From a checkpoint of a small transformer trained on Wikipedia: 3 heads of 64 (1 for keys and values), a variant of Adam for these matrices.
Each number is 128 + 24 x the weight over its row's rms, rounded and kept within 0 to 255. Layers, rows and columns count from 0. Numbers have three digits each. The size before them is the row's rms in percent of the matrix's.

# layer 6 MLP down (transposed), 384x192, rms 0.0965, rows 315-351, columns 0-191
106:150108109105135096148107115109138112156125132174101127108164118101085140174109128160131132105127149140166150132120081103153107142089170134127147112154151071142142177084109140068153174180105138126151165152121122134111118150179125093128149133184106116124106122120144129094129091103113133124128129111068135123146104110110102119116173119091155124109162120153090141134158182122129129134144121111147144126163178148095120118111150102149139131133115138148132118121135087126131119111116123160125156134140115112152105150143141142118118130129096095149128195118145134093108121159176147148
084:140160122143136154142123142100122169108107121097145102165102087123134122146143109156103105135098114150108117139098139129165115121148127077124133139133126105150157158093113108145113122155137139141185140121130145085154161069179090129127103127102139139121183113163115135089110119128128132124187112164117114153131118165147119112139130139099167071159162155130173142137116134139144092110124156123167115114113135110062133175147126181149129139148131110145130135139154125122123111136172101141144143116137072054120129144111089096123120113140097132141125133115163135147135106106127094109
032:152169102111184087133115119157110110141106098142143105154149143138155125137155134140136106161106095157123142078111093130127124150098188147120121137135158146134154147133114144131143134079078103103124114090163114154086153131124112083163130144096142155127122133075129133127150108108150132127138150144135118161129109138109099198137123154127142118132126127168139134124167147146153168144148120094128086083103101122084139196108128138146129149150112124151121159138124142147122141136124140104129125124139138126088127121132150137174131081113126099090147174174104117134118180088135137162
093:132147090105122122114152162151093163112145109090123143132131118136110126163131119094143141107133123127133142107137122121147090112175157096154142151130133119079176069161147093139127111099098121114142113096128129134108100148084100111113101124178137129126110160076130130125156194129147147135131128103167150166132156099095165092122116168137117149118176098111153128147159149063113145171124158142108082142071104142140165107157144118142130099114141125109077120108103079119138143144152148147112119130112107152109118073125116115155116112149121124123114141135134129164125127142120094123
071:124156165135143154073083143117186142133086128134083106096094153115122151139101134140135111087128127153121126134131123136109140110152121145118138124118115129137127193112125141083179114152118107137149157164115115125141164139117126158089148148120072111106120127120155162136073122117164126108118142165161146130153137152088143142121097138100134134090143122119085129159122095101137120104131125145087137156111155154174116130131100124124107137071137123124116145134093170100120136077174170154125103133157137146124107113120145130119117128149106135112117101031152129151133129135127108120
089:132146157137135129158115122138174136130112123120149112079060146156124140123118128143118154154195107136143117108124126134127073089115172095123159102136133163134101132176149146085094103079153123125112121133166166109134114109140128167114105136131133135095102150154131142108114150121124134114147121166138112097149112139116109140135097151151180125134116086113102132150147106090145126106141101115109121154118150142102079106127081115120184086162120117118098125058105170123149104134105112063113081137135157127133122160093118136113129129144112117130092111124135122102130116152098131107
104:154160144173126120133115120125091131136129109114091121157147100112118131161119109146061122130154159152169143152116111130139147129174146147133110129110137087112122122135144157061155128165133143104111153130117101131091096116149131114138138112089110119124150163122143104107142115116134121115148136105113119116135106169112135097100207100108137134140124130123081092103137148120098145106158136126109108113143160124131077134145140092099167197111135153096137118142095130098144130102123170170134122135152118085105124089092175112125161107110131120122097179160152152148132162157153154137
071:159139130128161147164118156150141097111112101087128081128105165124088152108150160098152090143145115127117127126111081141179128134121145097171120163084133136167116139114132141115131103143182137094137134106140162144117139121118090133121125145097124130127112163075134086162080129133144136142104137115104110131135095157142151101110134101104102135109141095125119117131161150152121052164111148137164127102124121104136118085087158120156088117144122135119154089113087130113108134116143141118128166125157120129166112069084164135123131128148150123149144120147105060099136131128102132123
110:101117123112122159140122105135115099133102143111188126107112133158147145097116139108139213164115120125104110090133149126102167111109100104175121138125123127135062147136121137152114109120123130154125085123097169144123157137118151142120140170092143131141105098163113207141143131113118099102130121136186107114143102111103146148125120124119151129129147131117150103123127122105130085129135145142139076143096147133129136113111081156142140119144141124165055089124094167145122115150123166081146093147120126144121115125126142175142144137158134152092100109103111107155099139112122117083
115:110139081124140147143117193099125125165095142169124167138112143145127127123069141081118125121139081122133124145142141081124157134139156115148147139093138125121086144183125108088114128127093126186124141110114085116137123107107111113106146094107155111154087156189130145137079169150055120119143123171095128121085105101134117125124131112134117134173085160123158153099162104135133135110115134126141148144088106127112137116128120114125129116092128158125123129141135141122150109130135112101117133140166171105165098114131114163124107113120103109127134129130063138147126073130135152134
084:166089130100126131145111139116115108126147097141155109118116093153114118138085123162085153155142182118121107120154172115110170101137114135139080125112121100138133122169123144124132119145090150124153111140074111165127148076106100117119137105151145121148138157131121073136110131137146105167136132083102126134111111168157079071127142091138120127145118137132114127096179119095147088143109150089136120082114103164109112175157102163129130107127129098130146121159099166137147123102150140101140120147140112129145102150091112167105111107133098130128111103135073139137119100113108122071
098:131119155122114181092100112146099123138108140121151142077141128121082137109140141121131141142158129116124131140124170113120139181123128142136152120124168125124095163206140146103128156090150123104115099103094074157149150133099110116131150133127140130144119138204108117119137149155078137098139139106136118115151097115119151142134105104113158088151104133132165130126190147117181164108097144127105108120109115155144126080096140119119124160134137122094128117098147142142129152137097146135101138085114143150164106061112107148126131109114119125087116071158138115152137134139107097154
043:104123128106143142136146138111144144158105060133111138132163129091109076137141205157113137131091093156153127159126133139101144143130117110133131137106158118138132108117119116145116141096105103117123139111112111109130113111141133129083120147130110143145107127141151140098130109076136184139089185120120161142119102131118111127102172135123165120141140142109121088128125105117143134128177124182102134132095150103126102103143141142140127132081163109149131162165106119125159169118115175128129145085110151130144146119105144138102129104155060108124171165063131097129164148138139113178
126:172107113133090110152137128121129066150157131115118148141158133109106112167099139149149108092125159136160150133089096137161110142126123125119134127137123083118124162113107146107135147145094143125115175089163111102115116135187154113121146117200117121119113101117132111072115097130096131123148114122051125117154156119123158129121151136064128091089095129132115112125098143176139154143131125124124166145120149132065100157134126187120127123123131150126143129145124121117103123109122109198134165142149113100129092122103113097105112133150112099169122133139149150132097151131139123127
121:097139115139125167136171100135118133118122124125125110131127131117172122173099119104115118110113147148134121140100132098111148115103171135114122140137091082108172164118187138127119169165123137149149145136187139142155100147125147157143095175130082161116153095057127150171118112089132138160122126125132136112123151106115121164127109149088152121103119129130103135148096166185160113157122119133112156143106119127120154128155171140171084138122102141107126089149112153138134136153097127189160084159111127132122142162152143088102147110129140102150110123157123148131109137087146117153
119:157149097128163064146093134121134182089145123148141119113103149136121121065130161146205103116143125157152152129180097130156147139123120119102163126176154124160122118125124100110147157101130127117149141130102133121112111123123151136146120166129125108153063131147123108146154152114149131105124124158122121155092087111109094172109143096149136114114138143154140099122163131098163181116150130112121110127140076141111163082140122161134105140146150128138111106142129118154121130114128103172102207133103127101101114132145150168103128120130151161127111093139111121086127104136128119117
103:158151136128098153104117181129130096126068166123155162094177153107095128167114127137121097095161134150123113120134143122105112101106093116126096080122096138103139148115123143128141110123127133137109119130090128183147119152131115139161159098111149085159107092143133118124089141148104117134126139088122133143114154103106138107146088101108115151154112147148115151079157097103163098111130075128104141119146103156147184161132101151082171114127146128128107165134072096153115158114137124132144179097112151105097130126137118115134128082112147144123148115168137118086125137159145115126
088:116112085120150150110090161180097090115092117113105168111136144139139136160118132119100114143170137132143117120129107117129109162112147126135120146114153140134129154076092160132158169123119123123073123151139155157134129175123166146120141106134122074153109131117138155106043168147138133148110135118152125138111138118090127116108104147137106116130144133146142159141106144136194086147107152143074078106092135098119133069096174130115164088125157130133086095122116092100116125120141111168103142112126112145146115110108140168139150100143108119135142088141122136119130108133139101119
104:110143125123112095081178101116124096140119131127184098134104140147159136120095123147133186148132135132114118108113170080079097103096118087143155112131181109117125133114130104174116134117154141114132109112126175145129080121098106125111100102123124134102110126141121137135124130100118092122154124105149131131132130110116129186137194128119160153167098125128140131108108117160126070084150169113141091114123131138122141116128092116172140150177147115108087080121161116135135118163144105132196127145148108085118158190121135107127104124152128131151131122136124109152125127111133150134
086:123096150133128111127099112085138163140126122105152118138138110162127134150170118146146118112071114143131102133132171083059120142105141103128130116121061187098106092159143112120111082087115117115110112130156159137115139163154113162116098101168138150113087103120140116098144151151094142129147133127135113115117104112115112125142137096112143084151061105118091147117148108186154117086127173111159076097126138147139122102127154142127135118156133129152140102075124114139105120132146145131152150121144147121130116117124151116154130123171129134135137120146140129185114108108138192131
077:158159142137116097152127115115120098134179111106130121137095118143156134139104126089146133166108077135118139111148130117092051167122148120115152134100124118105131137167129137177150126158131133128093101087151101106083117101110127145106091118097137146141143167152090156147137107158127110106117136116151111161055139106092106124099159132144097098114146135138098140128163133132106095104124104118145093117117127140140128155067135097110094078126132145152157146151130137136114142131125152098138131109102135067086166154120109134120147102138112121097141141180117114171125170105141139131
043:188126147088110168130099162150131084135141115125106152121134150097136118078172137134124128115109079165145137198142132146085132148104122167123113094102178117165127120117125134115145132113113144124118140134122114155114138132133134092118143149112105158161115136095141086114104103124124171139105125172124117194116146107161121107118129132125121127122161118115104109143093151144163128140141146148071135134137155080081095135094154145159136115114120125154121161157122101121127160150101167166119157132090124119118120121126086125151100138110119093102125129068133085121126133149095099159
107:113110132091180144080125055164137107120147111149147093207120141120125128109096139086135153128117109151103131138133137156117164132136108140079120130121127155101163092132123109159146163117174109153122091132102138155074104085130137122115134165141136143133119129106136143129134147106127139133119125166118122134156135106112155137140098099172135118119111127111097164112062136164151114114124154118146098115123127130131156100128127096121143134175126107167120073108107101110108138103087181124156093142163115160124138153098135132157132181123119158142153122160126109159120145103151136124
103:139122127127095129089135151126151150098095121112159103140169141148111158152185134138123144121156137109133088141124093110099160104099120104110146086123156116182110114127119106073145131141137111100106113123115098133105082095065110116123129070169086137112140129150143174145123157155158131120142130098132135159187157119148114115133166121130150107120124140074054170103114143152115136117127175084142172116145103141159134129124133127153089118120132133106092146118142137094132107140111132147102127130125127140140108119115125091150120129128137171125099137148103093134118094168100101122
108:130127168167124144142114117116147084130153120128143159077157145134095116098110133123118122135169126149131110101125122115142204145131125179131113119133143156138121148113084090117121164100146144104092137085120088129152108188123152123132099106117108136109157193181100086162108128095152132126131085147114111113116162129127157173146140156136125127119119132135137139107146144137125140157155083137140163103112109165065142095147131148150130156103129114141138116188098132092104130174128128132137153119127157161125151127131153142114151116113136134116139094147151142107144144089185122139
091:138117116142087164108135143169125116165146124146112150068092149117109108131127144094133150112155125111133164133121135163107106157105124173125122098111129168119118146080123129113150119104107139128135151080134101136078126166128134119115132158127158132147137091118120096129187165131138142124135126141148134110177165128099159147115118098162133112110125059132153138080143103110125132129100112124128151097160127141133111095095125116150155110125138134116089126142055099116140135066122103152053128147116143144101141153178148119123136166132105129097150124143129173139108129119161160131
100:157131182122139167121106166124122130154168144125151155141148126140160136093115122179119123163087104167178128173141153141137110131189114096154146151166139144164144112162120100129129132166116135145134092099123138114135115132128104161137146130153116134116124163116155146161112089156105111142100130123124124078159100115121141190126155131138131098136132186127155117107151173086118141104088134119137084145124125132133128139137126102136125162118108116129105101130148115149162128107146166142158144110157117128168109120120140153094091184111145127125108098065139083166141101127104138143
112:157119169120120165117076149176151146155123126119139145106122120145086119118174110093065132151126087144124147103142138131130099132130194083111102098120118115106131128157126129101125098109127145136124102085098082129159133140133133115111156149154156072121089158173123083150114126159112101101149125124166112106102111110137140145131091171143129150151128127141141108121173095074170118162132138119138126162119113120119127121130090110142137071128128150160115149110124171124126153125173146099093110106113141130113136157111118105128094090118094138103135135142134163137120111086139169134
064:123102121161157084111086095175153135120099134148112135161119105129157109122106135150110113133170129137106108146119126098118117136155143134139140135109122108147112186134132071092143114142140115171136106114103147148123111170118127104149126157106090119135116125091142170167129125109164139136118124138099121138123089155117097156117127135150115132151151121164129176112120129171131139112148166141080120109110129152083119162079107099108172138128098096131123108113103151166136118119160154164102080120132132128147102131190168100160065147123128172132140116149097150162152120107126173140
101:123126127103094137082142095151135086141089137152121129108116096128163137154085122165177131107152113104132103116137093119075110151070125115146109091109153140157149126105087198129094097143162136107136171151093139167166140137118155101131125155128139100132145110123124132167119133174108118119141140125084115148117136135129122164155163155148128131128107136110152155102144170153158106145125147118163096109079159135100136088154089139123135128113138149122137126087124108127113142138122089166149138105132106122087093138103162144128141128125110124095106084170110108095135135107168153128
087:079125085132122126093109167142153107125129120121114151113115133109100166124089155129171109133132158125130123131115103121137167154104115116184129113166132127202158149058133154131166134150122131144104158152135107145164157141121143123096168155132109130124127118120154126167082093119140123115142153140086129132115133139151146143135100162164091188170114146157071124176126124093121100154086157125126122104133117119127151153104141122127160143095166109134107145121096136104116105106125110118116109125133100128150101100101133130165120156127113110164120147142075124142138115165116182126
085:128097193154074119132115104090149090124147150135109095153134083101123122124130100143124107093132126138078143108136118137082122134089099146068107128131142135104162117117173113153112137163150164138166126132167128118102121112137126160156133112132107118132153130097114114142134150134134137110127111109129118149152089138101108136117129174139121138121109143114193175132170121138141162067073113106142106096130120112108114106144102137125145094163138069065114123144120118136066150120113108130149106125145155143107114138130140101138112156117121165112123118117124116137138158150169124075
080:170142208137131069150134129145117118129142148128132100141142118124136127095131148079207148129120135115162129147143130126158144143167114118164098154133098081146168120161149134151079174157138125166161143135137108198129164161115106129116162097125130120175084109071137154130110138130116123108120147099132131153140161111121139134116127119112128112113141071167134122131139116082121124127108100122170127112110125107128184175106102148154116119121165117138153162115092122149107122126153139144156122101134101114104145123113134121121135114126097101133142141133110155116145135116098128085
110:103121171125131154124118120169156129102135146122152116118116131169138120160214137108086139120117094151116145119146112108128100082081158108144134107111129109134112125138118079119095103106104121152140140090114135112077099085155082164127136150153105125129145182194131131113108112127111147171169129118113129117138104100104117112123150133116150181135124084111126109104120162142099123134128163109118102086114167120102140108091149102144146106121125121162103176079115101097158133141147152147130127141132165087074147112129146145141162102142125126133149112128108124136144156121120127157
104:093092096078120145111145104137112108159134120137106136113143138137135158154130133187122090139096129136154134119131140084132122102177129076139139068143105140115112130092119173106136126144106111133147138140155153086106151131131127122133110154145123080117091112136173138150151067121110129084129144141091130130137131123107107143129140110127136122115123157114073154152097133190123129145144115113143154144160115127104153128105107079141090156131110169141082087128132114147114098155115137147139120120141117193172110143143118107139081114137111134127112175116165094119118118137156112183
095:103147106131150131119050080126130128097150134112179139134127137111147114124145134121138158105169087132129141120130141104104125116099086096140156112164114086133073120104097111147126096130121126094151106134142117176107129171077117161139130121146120116138091118157120111134179135139141113089139156130167147131127155097146172127116096102104084116151109127139096131140135115072134120144119162122144142128123119122086156138128144112118149152129142154127151139117151135151114146079142115140055086124097147110171141126137142107167099140141134134135143146150095119065143098122160168106
096:145133128115127149138157150124099104145129155135113130126163130115137100139144134110118111150119117164112107114123140133114151138130120133115149148146148076143135117126147125146138128165117121130134169150110130135109118128152112120123100116134088120154162109130151103111122109106135168127159169155141169133140133139124126102107148112148142114109133136113123118143105149142133126123120122138119149123127139138112104092139158112115142151089124146133154125155115097156165152109117144156108147113136131120111126111124149126106128124115111107093133130000119165114160120145131124143
# layer 6 MLP up, 384x192, rms 0.0742, rows 316-351, columns 0-191
100:072080148116127103140128101138175079110160110089183178097130142143080132093151116157148142131128106123159133115114104147102152122113149125122145156176137119149095133165124135096189123105152128154111120124134152142104124171135133119144123115115098110109177137117117161097137078112084129134128134151113122109104127107139137106121151152125068148086106144138123117092102132154099111145156131143095138124159109136121129125096183139134118130129109145111151149132131135135139084131100081154152157155125158105180110142119104127147110130123122151166130175148107130139127130145149194140
033:113096125142112173119157165133144119124162165119110158098122145104105154121112109135110149113165153112120095169159158110126132106171088106129107123105121098130119125125123120102102117190162179155109128143109116101178105134134144144095122090140110102114149139184107132120124146144119110130144119148136153109129151115170155075110120116125117146120140118073084127116108131143089069135133120165104165155124143154181130086143165113134134104089155144105114101121119118091140094161122109140126118122108090121156118131116127099093121161136136142144089082113140126133135082174106100103
099:122035144130096115092182139111121111153165158163118139123158131138138146150103125103094137118153170124125100140148096123170116120137118135142091108175151127135142105088123115141162110146103113152094106148134141108155108126146113154169125128123107107131130109141179159097135126135131127136134138139156135130114096165129106144137154145148141166143142170115160121121122122104100077140146085136157163166136133125162139145109153146138085157138136110102120152129110147192120082149138051084112156112075125151130146138131117165152127140125131120128131134162135144106135140169109117152
082:131141138081114103127147148151112148123135128166123200095171144159111133096111098100094104170144143125178074124155130086114101123117150145117114155140131089146120177127120119155144147130126124127134171108137106115108164148143123114128109108137104132122096119117135133107147134160178124168124134162109149116078096099098136102138136124145111097100100196101141120104103131131149125168142120121123172116141125071123150141110148135140129127143125143110136164122153086141171091109097128106130146166140122115126141126089154101112156163100139112131143098125095167098128126171124125187
091:110135114145129133095152148121092154146144138123143160117186117146143118126137124124110108113090155118129098157149100164120123121142136145091155172113100175154170175122090113124137093151123145122105161136094115127093085127160132113137140111079082136139134100137123130118144158134128121165131130155124132114095144161160147153141156137134104140094133153124136127098127164144139149110105111144129156118120071110121119106160185100113102162146123115152173095118157112134131128130181134169185163112128087124125105103112134117104103088102152103064136098120072112094114144146118144140
105:118095126110143124143111174141185106142174134111140167115139140135111124129119129119148123092136108089107127113143135143100124130104132125164150141159096163130100170131051125162082099112127125132135068139172142144159169144134137152129114113156138136128117113124100140156125170148109149139131128146105147143141173091174127143157098142134097103135144115129188162152082110181144136115121109160098157143106105129084186142110133138139099092154161097157116125128169136139117121159106099134148143159131116133164146157133121116121111116153150128139134070136103101125107107117140102116
088:116101108130144116124096142100149134135140138190122154119142127128156137116078130148131166084149143133152122120136165079085121087134135146129154158104135113110112138162131078098047126108106118159139100131104123118115106137143142134136121117131149135138140116202111122097095100147117121135134113152156129131112179128146128121145092140156126110161118156170156144132112113130134166141151088128093142160118113129099128155171109159125130144103135102137109140129172120134169150128151080115121118151127162088112124156127103107106130106084120112109121156137160203114084119104165119156
104:115104154130128093060135146135129150159171134111107172097177162086127110170161103081093070122128130139187126154144111153148088124137165131095112147114109095115152164139109102133178129119127149092119124111126105130151104129103095153141153111147101150133134102104126086125159126162142132134136104150103137110113166101166130140157134140129134086129121145107162129128134167167120129113131158116115166117152089114121146116172191137129128132108140160061164146130143105123120138128147114163134151106117109118135142131129126104090093110099129092114152112138098133108141148134137132153
110:124099117125106118084124067100182115122089129120149106118127134106174171136147118180160142155098127142129126095118135099130133107121118129140115097167135117190174123056128170185127147132138147137145112145137141133152168124118191113165099151124139131188147124123135107156158087096176114150136140121134128139121159155123128136139111133142119135123144156118110101170094126134085119107145121132121124125150128111155145153119115131114107116148122092109157141122132118139151127116120103104106105139107072158109163150100165142116185149154154172137113123136135147136091154115122100138
097:169118137150134105119092119153166158123114153139149121085120152140123149134151137124151119125178076132147138152151148111125091068106151147136155156151109129143090129073124116112104133097143126104095121144160148149126142131129111138118101175145120103105146155133152119096148095137085127124136135125148154104106153121131105173134111140135169118131144131144141139137091107121122159163145100174119143128149177104169135099102143119127139130096108174105123174113113114147165119150101080131140132151123141108173125155166172136112133133098171112163136180146152155175102148129156095169
102:123116142104124122158180162090140133140169130149134089140130139138168151133106132159161137182101126145122140149134130108122139070148156130154101129151131094142129135102140133144125118143095152181174118155123121092152161144119151119135091133148155136156145139113149133119129080113137083130131121114106159114123201097134108122125112102128108175125163174147114118132137096169128096129157159132136157147140125122149149165142102136108145105142176115149123130123107104111110080064144136073128116180121115129099148167138122099125136143129121119162135187122173143145105164120147126122
043:157151135153119117141097126155072136129101184117133125122124116145152117157124062110082109148111091109091121131151131132154116137118156129095133138121115150143152145115137152108158142149160155115121139134121139140130107141139096113147143120088141127134157122092143130162138156133100092099097068142121081157087098110125139141174122141119086152109132121156125153162113131136141111141073116098156131109142130138125121144139117134077125134139083173126119120121154171130130092134132154139129140119116091117105144122130120140154118116086161150137114144242128131100080124088106134143
117:114142123101141123101090148116150123132080113163144135138093149143150143126165104144099136172129081150120123121143182119116117122097088140097111127095150146172103125120122169163115114132140160092134117115128109117172163116123135104133094171071128130141128170194139124151124098111138106125102151125118122127106079119148098135151119129166124131130110141123111085125141114138190139081138153117116155117142117136187119141143086078096126178085149148103133142101148136108146125137118160124116118149075090092124135097126100131131134146110142192115108148138117128143124093135112121142
117:103079122162113116127125140137158110107118136156149129130132119096131110086120123136128126081091151166120077114103086169112169135143077128135154151123179162153135126134128090093144129131098142133114116155116141133138104184116086132113120144124128109130145167148091075091134168186137112119121137133131132133120106164096143098136150117143092175122127130157129119112079108155115091121132117090134146111154133129148098122143105136112112095138158111113191168131132136133106127139124101078137117111151150143134093140136107096121170122146113171142164142149155180110125090118172135127
120:160128167123120143113160145101152093141145095116095129182173144136120189120141105091092157166117160127082127119130088105122132122146123114144085109120116114119153146132112176140117128170091103108159131158118115103169180133085141107136160131172147095109141134126093117125097137152134127123123137091112144121136150170135152105130129133063139187142163116101131139155116153149091099146108134113151114157088160133149140158119135108124100150118135151137159125102123119097126136143153142082098087133134112186161139158133144118117120107156122154109150118139091135170117149129150113128
105:141137122124134110128144119148082170124147098108092139136124101155147154083147147100139173160074149136130107127176125106112152132149140112119148138146157114138117151128120117099116110127075147129148114103090132074113153093138122096134143178133157121157131120119103143086147080116175088112116135118138136129138100162154112108098163123133138113131139151129138109157134172139124119139129145105128094100147109075165114140098141078161073122150114152144144088105155156116129105124115157105111079153099087170148123108064134136114131176113131133093135120122123155153110147132159145138
090:149133121145128139139150146109180144165108135157111121156096129111140157091129146128122168107130144130134126112138132139139141106150129114131156169127111129146111127144203112164078139096138164135167146148092091105126132119099127108121168112139165109109126143133084084106122121135162134151129111119133134123116169112186072106102117082118132161128164148153143134159149102134144141116150107142148148141121095106126092206165095153139138111123106119154139124068150123129183160140128132059137111132154131134122129131068147109128131105132158127110111145151158141139118138084137135135
104:133132118158121149159109147157132145152073133114112160091153095150103115126112110108138109094100165160151088147146057169133141128152186112116133126151106125118148135144081157081158103121121124107129141133133141150151109118158181147167130171134135140107141143122125130109133127163155129156146117161113121102139110130191165079106110130116146129103119157115101129147122145139135131146121126152102122134144130110145113110136177153060092098141160128142113111139140146136109120145156098121083199119092120134123121077128128140107091098127139100118125098132112145091127126166094115114
099:108162112116150111122144162138126137114126153123130183129124129144102104127103144100087148139116119121136118142135055157188118127173090137129163155123166078144159130156131111107124144180122129103103175142142114125105102125137079104113145140129119128120116135168110161122125168120193112151085119133117128144150155153127152159126140116110139157088129131122113116102138180127188138150153076143086150151157095134085116146145148123130115130114145118161113115124133145099173101128160150140091121136129080116148098098113122119117108101112136125100119110132106148109133128133114059105
083:126145093126134188153142170162147123125097137118149157144153134106145129109147117151111176106138188126150097132121106085124186113142116127133116118159136126131130105115076183097152170117120123113139156147127135165155151154136163114124133169143146145135140146133126115136109147109146130168162109142106159128151143090111148097136093133112128148109166150114118106165124119115164118149163126103082144107122101111111131100132100159124123196144153129151089083118156112134147090128112106143159091149161077159149102162126107130138115168098173138142089140127117145130139090111125116117
055:113107115117150118171142118113108137133129143128079149134137126148125125142117089151125105174123127103105129109081160113146125106120150099106109153120079152096092154119115143136152142109139162131102145111136135057114122132126108127156143089099141127139158115156123151139133093155106092087116130120093107171116112129128131131129145095118104144078116144145136143130088097151135134128098070138161147085119107152143134166191124141117135156115054160122162150114123148137118085133100128137125141130095117129115156122110119114117126123114126125133132148211128111059128096113134183149
115:149132162155144102113172130121096138123101115160092138100126112100075136156104109148152142116107146136169100159116082186150136098164143155170107167128125115127140128158136140075119123154105115106102116153132128113137113153087121137157096111161127136099093158163097102094124146121187132140109129113154141132096070120124112076120196139128127127132105122162140107100130135104100133176139152127126135164141124121111072083161141126109087112116121148103159132141103128092129118138094089124099123084130118115118130082151131150130122121117122149128120134156129141132117137177155126116
112:088122120126121159157155174124120126113141158159136130065123132130224123137107141112116121105118157177124131141139129114128070105105134121119113125136117084111104143120121161123174145098106131124119108132126115108125138152139115153118113146113132124164160173092133147101126102123151126135096145145115137108105110106134147135167105071158120116128171165152129074097137135150116141088136126129162155135173132103121153087132118106131177147178168115107138180119133140133134119120142151156136147119066109119107111099122140114126146140109114082164103107133144172088136143132151115157
112:120132153120124145078134128108121141164131147187082118141116112148129132157179111133126084120104142160171122160137163109132104092142105117100134134117130091129165155083114113116113114142135118144168089101132175143099136109147124102144100158099112124143122109166147137088122101138156123123123135144112134069154126128120131128143157154135132082090119162105142119098110111132172099088117138143173104203138102097144159095106102137122144151150168094112114132106171098123144123120147149124163128125164080133122128124130182125122137149100100094144115118135148128116112076135143103140
095:104110143078140106137122153096108105148124135134131119184116078130092155107113126109117154167127152125127114102143144136123136110144105131165133128163117144190139122126098114126098097170119116132072104186121140125191133095137137129142117142107126121110144173166123117134109120152091120157134129098130106135147078118144126122116161133114117151156160184108128154168131130132143161101151082135123139104086118090103128137144108148072096090119121128141150105112169146121135104145135101092187126094136130084113083126125128126144144154104188115122107138133130122086127136151102116145
098:123120137156151119125201094115160093148167110141120084084145153111140124105146127091129135101098171146118103125166076103186135110099158109158105117122142122099148141120124147101122095131148091145133177139124128116157165116148152111161124120106105146145118157083105137136145120115179169113110128148168120116096124094141126090142130152135136184128132131139118135157113139112104132141138137129169147173145172101138147097139133162162125114128122165109177150116114120113087105176090118123110102093106138124132164146124139136132123139121131112095125123133155173088130156112130106084
106:133119116129102141203146131115164123116104121182167123106099115144149159164111147151158145118159122128110140159095113106128166104132121149197099151151114119128106115135123154130112149116117138116124111170158137124166166154104163150145100142133135132135121147138153122129136120112181131106161130112120147141134158126117137115136093121142124172145131111132143116159091079107087105144156121119119126108099132158172118155140144172141148134105186112081123173142107085138157080174097064110089120155089118121115132133143148150136140140113125161150111126168130155089113126104120124124
065:123175143122130173155194151112121124134156118121142129062153160131141141117165101078118149124104120109131111104159136159128148110134144132122109136189121109163134119133102138150151162123115169109127151139158093143142144098147136143118116091125157144131162139140095119051137126138111096117148126132143151116108146092152162104153132128110124112105121109089116092121103101115097082142134120122155127139161109096154155112143166148172093118125145170140121141121169108096138128135100091094134183110103129140134130121089118123095161107130129082134105115108142137085115112146096075135
097:118108132135127134174118178115155139143174138107129128181130122130167110127167127117109123174114092148119136110122154117109176142139131120096132152198130115180124148133113101104130110128115115169094145129151141102108115075175107143130152165113121108134106111144123099104117148111120127142162122140148128110152096155168121155085156090141143082135159139151116114129152145122163138092106116127126155104130101114125138125120142113139104108135124125082128083121152149180150106145145144072139100145170102116160118115144101105158108170111172112148153149137161162158103148138075130148
097:168142178102130108137168148131092117146135164156125154117153122174133118113119113113113122087119130131124122133150133102150078079141140114147143158117134119097084167147117086118134087111130122129135087115113146129114105145132080155134114105117135145135113111170107156102137118143137134143133110153168148111116145088133105112124147091121145057164095125128127137079132126154116149136169102148090141161144104098110123067148132125122119138166128175115152163131135071130148130117131144119084107144135184134117118131140122115107111117117119103124129149127211144127123130109176072137
080:133093194113106160127160186160104109118116128145149099112156160142142130103130123070133112122118102150167095142149131154102142126119123125092164121118154135140159184139094079089131132115143102167118112140119152150124101056138142114115144131101125124152157146113150145127164120156072112133107132118142135091130111156139157174126148139120131145127104112113142127129113121116158117064125115128140122156112115084154149094126135105113159141131121128106138117116162118132187100086089137090185148135154152135133144153101151112130115125120127126119156108179151118110142118170132123168
090:094125118126120182142115093099117140169099109119134187148139131143119133129096145146049125129121142141091104127105145164146114030096126137119107112126123128129065139128104114085166128087102152105085111111129109056110083106132153143161090141117132116112154155168102104141128111116139113133147116134119120118143079139132138098120161115123134138139139141070100105114125117134117128133153138111093107145120128126129094138117117133108148138152136125125137107130133091124129088164129114091096133151129138137109139114116122120153106169111190138126104144124152109124110108126174148164
100:147143089123099158133135198144078116156106118117108126112178113100130134131052125125149110139102135171125119155118172115154136173174127126137139170125168119135152118107134167077134105118106134132149132143108160126172150118103158095130175168094126086146091130140126133127150136152149111086123139127171182108105127148124116134133117123150077130108167154122093137138150131124130155143130125147128131159154144134158140138149103138114083167127151146107165085105120132150104123077182126107115125133126094157181120114149156132122090124124134124147096109137124122124113121112129137124
099:134146207192160101129116096092153124129142135134146113114130096124096096104122135085116162135139141150140100108146105136135114106116155156105099176121110168159137102136122110150099131121186162114118106139056110115132098140118092141146116104123128136105106132164107119134130156120134138140122105137110130148150174102120164086153117119147139157113122129143158091111149072114113116101133118150129083139107119105158103122156127185093125118129154099154173179120131163093152147115113114122149096092119130099138151103116147160124155154124158137114148114153142142124132110109106129083
111:115129153126139131133123168118119109138085086176099099177131128133148151154147133137122141116123155150132134093105104138137135118156111095179110148112153102111135127125133192094118088110100113122146157136137138075129063131121116135161120141118144085102119133153108107125125155118140100114148126140084114090149063173106114140110137113107129114125120142117128133098118187126112119161141115134124078168102124084115140148116126140164111146119113130150144041109105113106147104126113077101135119109161046106107108161148120113137144149120112123115129132141130104117129110135150145133
117:109085146125107155079128155145119086141090142143094172100170176148141129152140129094109078164095124132157096155131099114120120128126119123143112170125124110165177147096132158090129117130070105129101171140086104141140107125151102142123116129146102110155111130094152101130134132164132113166130145142163147120123083134117136123125130133143088074117151159099084123147077124139132117146142088148092150116138121117142101108134168144149096127105144141136166145122117070147160132116148145071089128130096097120102162114131119129139116164125129098130124146136129133124108141140115092169